Part of a small language model's weights.
Size: width 256, 2 heads of 128, MLP 704 GeGLU, vocabulary 4096, 18.2M parameters.
Architecture: RMSNorm before each block, no biases in attention or MLP, embeddings untied during training, normalized queries and keys, capped logits.
Training: a variant of Muon for these matrices, 317M tokens, 4839 steps.
Each number is 128 + 32 x the weight over its row's rms, rounded and kept within 0 to 255. Layers, rows and columns count from 0. The size above them is the row's rms in percent of the matrix's.

# layer 10 attention query, 256x256, rms 0.16, rows 49-61, columns 128-255
size [ 94  98 104  87  98 103  96  85  95  83  96  99  90]
[[153 139 190 131 141 113  94 112 124 109 143 141  80 132  98 175 161 182  81  39  93 151 134  89 171 111 156 164 156 120 119 171  89  99 205 135  93 142  83 116  86 170 103  86 148 106 102 114 198  75  92 150 195 156  94  80 156 130  91 105 117 109 104 138 149 130 163 100  93 123 151 145 135 113 169 148 145 132 134  70 150 150 118 119 127 108 136 117 155 188 141 159 140  76  80 122  89 101  93 118 117 184 202  44  71 136 115 160 130  99 129 111 116 120 127 140 132 151 133  90 180 124 105 135 167 134 111 109]
 [104 174 135 101 107 126 131 134 100 136 156 141  50 137 128 163 134 126 112 101 141 172 128 141  97 121 178 157 121 177 141 133 112  71 149 147 157 155 186 144 108 163 104  76 175 120 135  95 136 124  92 118  66 143  97  69 122 134  79 137  47  78 125 144 156 133 113 188 181 154 166  93 173 109 161 128 136 174 172 164 120 146 177 144 189 181  75 100  91 123 123 150  87 121 127 115  44  97 123  79 137 133 118 144 106 112 147 162 142 145 143  85 166 136  97 145 101 144  94 117 111 142 165 116 114 119 112 116]
 [160 144 108 148  58 135 138  94 129 131  90  61 116 172 126  86 126 142 131 166  75 168 115 157 110  98 168 119 194 120 149 125 179 138  97  80 183  84  87  59 130 101 121 130 144 110 133 111  99  66 160  85 122 147 143 179 132 121 124 130 145 101  86  93 122 153 166 122 166  78 158 135  95 155 134 161 129  72 124 141  95 120 150  82 129  96 112 120  27 128  96 101 122  75 105  91 146 191 143 136 118  89 149 158 171  98 139  86 169 136  69 128 168  96 130  93 155 101  81 116 132 160 148 168 130 123 160 154]
 [106 107 194 186  79 172 134 113 176 115 129 164 129 142  86 131 141 152 101  74  96 134 152 119 172 132 101 136 126  77  81 131 159 170 147 108 102 186  98 172 126  85 162 136 140 118 117 126 169 113 102 132 143 117 131 126  92 166 124  99  95 105 124 114 148 110 101 103  99 156 144 105 162 117 180 179 106 107 119  61 176  75  59 132  84  89 168 158 123 121 135 130 139 165 127 214 146  66 156 152 136 160 106 102 145 170  57 181  79 160 141 145  81 161 126 166 152 114 149 139 144 145  88 118 158 130 109 200]
 [113 130 117 157 124 130  96  83 100 153 109 149 110 125 157 156 193 154 102  93  83  92 133  99 162 113 118  92 117 153 138 135 133 152 164  62 109 122 114 155 151  89 153 112 130 140 139 106 127  81  91 148 122 120 131 157 118 122 111 100  62 167 145 107 136 173 118 106 101 163 106 153 160 120 145 163 100 128 105 103 125 163 114  92 123 149 120 105 146  89  79  89 173 120 103 144  82 128 119 107 105 122 127 121 221 139  83 120 163 105 112  91 152 161  75 148  99  79  51 109 168 136 141 149 144  97 127  78]
 [ 93 171  76  88 156 169 157 162 119 109 110  81 187 134 136 141  24  82 176 122 110  64 124 146 162  99 117 145 149 150 164 117 140 159  39 103 122 113 144 126 106 126 110  63 105  93 116 138  93 147 136 158 149 117 131 105 107 132 111 147 167 163  72 129 120  90  86 128 115 125 134  87 172 129  60 119 126 104 123 136 110 200 165 108 131 109  75 150 125  85 171  74 136  70 128 170 117 131 198 115  21  46 111  77 132 141 116 138 103 124 140 121 119 144 140 138  86 132  86 174  76  97 162 115  93 184 105 144]
 [119 137 188 111 121  93 153  84 175  70 153 114 140  93 112 148  93 117  46 120 165 108 146  53 131 212  69  93 155 107 114  79 114 176 140 144 108  90 199  84 109 166 133 215  99 144  96  51 128 129 116 110 139 140 186 118 125 157 155 153 117 120 151 140 118 148 123  87 127 162 103 122  90 134 131 136 146 130 136 158  70 130 129 108 112 129 132 130 105 112 144 112 154 106 131 111  78 186 117 152 129 176 135 103 110 113 150 120 130 139 145 180 111 157  92 141  59 134 140 150 132  95 132 129 109 152 114 120]
 [147 108 152 140 124  40 107 142 177 118 124 146 141 103 102 113 100  89 187 109 139 136 148  94 136 150 124  85 118  99  85 101  78 147 153 143  73 100 181  65  87 128  89 131 123 128 178 108 178 108 200 128 160 153 143 133 140 121 103  68 134 121 154 118 103  77  75  85 171 109  89 100 155 143  83 214 132 104 114 157  89 110 130 125 139 110 149 132 103 101 106 111 122 116 114  93 181 136 119 159 138  99  93  90 102 127 114 132  84 109 113 163 136 110  99 149 143 169 140 147 117 148 119 180 151 108  88  45]
 [132 164  95 141 141  80 199  87 114 106 170 124 165 123 155 120 116 184 204 162 114 163 116 156  69 129  79 134 103 122  69  56 122 131 129 155 113 113 111 106 109 121 192 136 110 161 112 155 144 129 146  96 135 135 144 165 162 144  53  51 136 174 125 159 142 158 102 157 102  92 112  88 126 166 157  79 130 167 131 139 111 159  69 121 126 157  78  97 126  87 125 166 132 150 155 151 116 148 151 146  99 132  85 138 160 151  96 151  60 107 150 128 165 187  47 111 120 114 161  50 150 202 210 145 150 160 115 170]
 [130 137  97 105  82 133 141 124 167 121 102 127 116 183 181 165  92 143 145  89 147 234 151 168 126  78  63  79  87 144  95  63  87  81  98 106 169 105 114 177  99 142 216 163 134 181 128 121 107 113 121 151 154  98 126 100 166 102  87 102  82 165 160 121 110 149 150  72 105  65  93 184 132 102  78 122 105  56 103 128 111 108 131  93 137  92 125 125 149 130 122 136  75 118 139 113 159 171  84 137 180 114  66 176 122  70  94  94 115 113 106 101 112 165  96 123  87 110 149 102  97 125 113 128 120 133  85 101]
 [ 94 182 113 112 107 118 108  81 120 105 106 128 132 135 153 151  65  92  92 121 154 148 106 156 167  89 110 143 174 105  74 143 117 103 148 122 127 141 179 151 113 123  83 127 110 197 113 108 136  74 172 128 172 160 163  69 107 177 149 128  98 108  98 158 112  90 126  60 133 106 112 151 147  87 112 157 154 107 114  86 104 130  98 123 112 104 103 158 162 137 178 178 143  38 170  94 121 133 108 143 180 180  85 122 130 138 130 136  98  91  96 141 107 114  79 116 134 105 111 171 122 167 114 130 145 130  94 125]
 [151 129 132 118 180  97  98  91 180 117 172 105 131 182 126 141 166  89 113 101 129  97 123  65 104 126 144 198 145 145 160  85 145 186 115 163  83 159 140 132 144 146 140 131  88 113  47 109 159  98 110  77  69  86 127 128 127 120 160 165  92 129 123 130  99 155 135 165  90 111 169 104 106 170 113 139 194 132  67  81 182 153 133 168 105  83  72  79 162 173 114 124 128 127 119 127 137 204 118 171  93 142 125 129 130 109 149 130 102  84 125 198  62 148 156 169 116 162 141 102 155 152 101  77  53 119 130 168]
 [117  83 159 163 168 191 137 148 158 175 162 152 136 127 130 177 174 148 188 150  96 158 102 110 141 139 188  77  61  60 133 108 126 177 111 117  42 132  75 149  97  80 151 147 126 138 110 104 129 169 112  99 131 108 136 133  45  87 177 171 188 137 156  93 140 116 138 108  87 108 148 183 107 173 129 131 144 147 125 117 106  85  99  88 185 167 168 111 137 110  95 138 164 123  98 155 133 124 119  85 132 161 122 128 101 124 119 109 164 120 112  97 136 111 122 106 156 132 127  83 164 144 107 205 175 115 133 103]]
# layer 10 attention key, 256x256, rms 0.156, rows 49-60, columns 128-255
size [ 97 100 113  96  98 101 103  89  99  86 102  91]
[[ 74  77 170 100  83 101 165 118  92 168 152 180 172 131 132 126 134 132 116 155 130 146 184 119 136 197  95  74  66  93 126 100 133 135 162  74 144 108 121 109 118 194  83 124 120  93 125  86 141 155  89 150 123 157 144 194 101  88 104 121 155  96 142 171 169 141 140 222  79 137 130 156 192 176 178  89 148  65 143 162 107 132 135 143 101 168  79 165 116 148 126 104 152 152 201 136 174  91 155  93 119  77 118 144  97 175 173  92 123 160 115  97 205  74 126 110 115 121 146 136 175 143 117 148 111 116 125 129]
 [115 143  68 139  98  77 162  81 173 173  79 136 145 132 104 108 122 129 166 150 149 123 158 136  53 171  70 135 163  67 141 131 156 153 163 107 122 160 117 129 137 100  36  86 139  95 123 166 187 146 122 165 128  95 149 141  89 154 126 128 175 169 120 136 105 132 123 100 101 150 171  97 129 157 143 103 149 143 116 130  97 106 151 156 144  93 105 181 116 121 136 139 135 135 139 121 131 172 122 118 128 168  96 195 200 122 165  73 185 149  67 110 214  97 137  69 143 167  82 118 125 102 141 173  72 128 157 146]
 [123 139 174 142 125 116 158 164 159 121 107 106 169 209  92 121 149 177 169  79 113 137 138  99 155 132 110 165 109  75  94 135 117 135 100 202  97 128 185  99  44 149 137 131 155 103 151  85 170 131 117 117 138 112 162  77 104 146  80 158  73  51 172 146 110 109 189 133 105 137 130 132 116 165 131 106 149 107 127  78 198 147 143 127 162 158  82 130 134 150 166 100 143  43 167 129 169  96 167  98 138 130  78  82 157 178 163 160 144 156 174 148 118 105 138 130 107 158 110 153 104 114 173 124 130 127 163  91]
 [118 178 118  84 149 101 154 103 113  77 117 122 158 145  80 141  49 133 199 190 142 194 160 130 142 129  87  97 103 128 150  79 102 169 149 106 154  87 116  85 165 119 138 135  79  69 109 176 150 189  93 120 130 160 119 158 104 117 106 199 113 151 128 142 175  97 131 202  90 154 134 119 121 147 141 116 141  94 134 122 103 162 118 149 181 162  89 137  84 127 160  83 117 135 115 122  99 150 134 118 121 158 112 121 126 171 138 115 160  93 136 107 160 151 121 106 126 148 168 131 109 102 159 171  98 115  74  87]
 [105  84  99 132  95  48 184  83 120 113 149 153 136 139  84 169 140 142 176 134 123 114 126 190 136 122  61 137  82 106 117 121  67 157 180 133 144 168 156 169 130 117  39 106  60 129  94 101 186 150 117 103 121 134 133 118  61 116 129  83 155 148  92 131  99  73 178 154 117  67 175 109 208 125 131 134 127 110  85 108  83 131 149 146 184 122 121 155 121 155  91 124 154 158 134 147 160 144 168 100 121 109 133  96  88 143 116 117 114 144 118 174 171 123 127 137 126 153 139  99  92 131 141 205  98 140 152  86]
 [159 198 171 156 159 107 101 131 170 140 105 136 187 163 102 107 158 133  64 103 158 125 100  64 148 158 133 169 116 132 113 108 142 108 164 125 145 131 176 121  53 145  83 180  77  96 132 163 146 166 141 147 113 179  97 158 138 178 149 118  77  73 150 116 112 154 183  97 109 133 157 132 147 106 196 185 101 123  85  98  85 118 133 120 123 129 114  99 139 119 127 110  78 103 125 167 108 118 125  87 137 117 161 181 145 129 126 136 121 146 104 147 102 103 112 230 185  43 105 193  54 118 154 106  84 140 114 117]
 [122 124  87 172 106 151 111 129  83  72  90 107 110 103 138  97 140 151 182 136 151 180 148 184 121 132  65 136  96 128 187 188 138 130 130  59 128 110 174 102 132 108  78  36 156  95  94 137 158 127 119 163 127 134 183 175 136 147 179 117  72  75  88  86 124 186 138 158 174  91 111 155 132 205 153 139 129 134 146 181  92 142 157 159 150  67  97 174 165 216 169 137 125  96 149  82 156  95 130 154 135 171  98 119 160 152 175 174 154 140 110 139  91 171  77  89 163 137 137 130 140 186 134 119 127  82 149 198]
 [116 113 115 126 191 115 120 110  56  88 146  88  95 201 153 108 121 118 187  64 105 202 133 149 128 193 142 123  98 127 123  76 116 137 131 109  98 120 131 138 164 206 140 114 165  82  94  96 139 109  97 143 151 118  91 109 106 168 117 121  91  90  68 148 127 102 170 143 108 118 154 146 152 137  60 145 134  55  79 127 107 124 172 136 180 112  94 102 101 143 121 141 103  81 152 123 164 143 163 148 156 149 156 165 190 195 109 197  80 172 136 157  54 168 116 135 111  92 114 115 106 145 118 124 109  84  89 182]
 [ 97 102 184 106 168  97 102 109 126  88  91 135  62 121 110 135 136 129 123  98 116 213 102  98 116 129  65 158  94 139 172  99  74 181 175 105 126 145 126 104 163 138  59 142 125  87 113  69 147 107 194 147  76 142 131 120  86 121 127 147 153 104  97 154  62 142  96 134 122 123 109 127 213 132 148 103 161 104 133  91 139 136 167 105 136 173  96 132 127 134  79 110  95 115  92  56 154 109 167 130 118 178 106  78 145 124 105 129 145 134 169 127 124 130 136 105 110 112 108 171  48  79 121 138 146 105 140 178]
 [125 123 143 138 107 157 159 129 135  97 164 135 125 149  93 147 123 118 182 124 146 159 164 111 112 165 133 195 133  86 107 120  76 169 147 149 134 189  99 111 221 103 108 113 150 107  85 145 145 156 139 147 121 131 107  95  66 133 107  97  81 106 117 162 138 181 150 171 107  72 128  86 124 127 147 110 100 201 111 111 115 131 155  69 177 109 132  99  64 124 173 116 143 135 131 136  87 116 151 133 115 125 145  93 120  93 142  74 163 134  94 153 122  98 113 100 132 173 155 169 160 146 142 132  96 185 195  57]
 [123 161  96 132 143  74 133 104 157 170 119 195 184 166 127 139 110 101  95  88 116 138 170 122  99 133 165 135 161 141 126 116 109 127 129 179 146 105 125  75 139  88 109 126 117  84  85 145  97 162  92 115 115 107  48  94  81 105 131 146 130 103 133 175 169 140  90 126 121 160  95 106  91 110 127 142 124 129 101  77  84 135 150 143 125 123  84 132 163  72 146  56 107  96 130 191 118 144 122 145  88  97 149  58 124 127 166 155 112 115 101 117 173 111 222 196 159 123 140  81  79  72 141 133 124 100 152 144]
 [ 84 132  91 150 133 192 115 188 145  97 109  60 102 103 138 182 130 165 105 112 146 121 136 100 135  80  99 118  89 180 120 110  69 134 135 135  92 114  96 111  95 148 136 103 114 164 155 163 122 203 140 157 130 175 138 128  64  76 107  93 130 143 107 118 131 125 127 141 156 134 120 130 139  91 127 148 160 100 124 158 166 137 149 169  68 191 171 168  88 112 225 129  70 154 126 147 145 106 126 124 136 124  57 124 109 166 134 111  99 111  98 181 139 116 113 118 100 174  90 110 142 147 121 125 135 105 119 120]]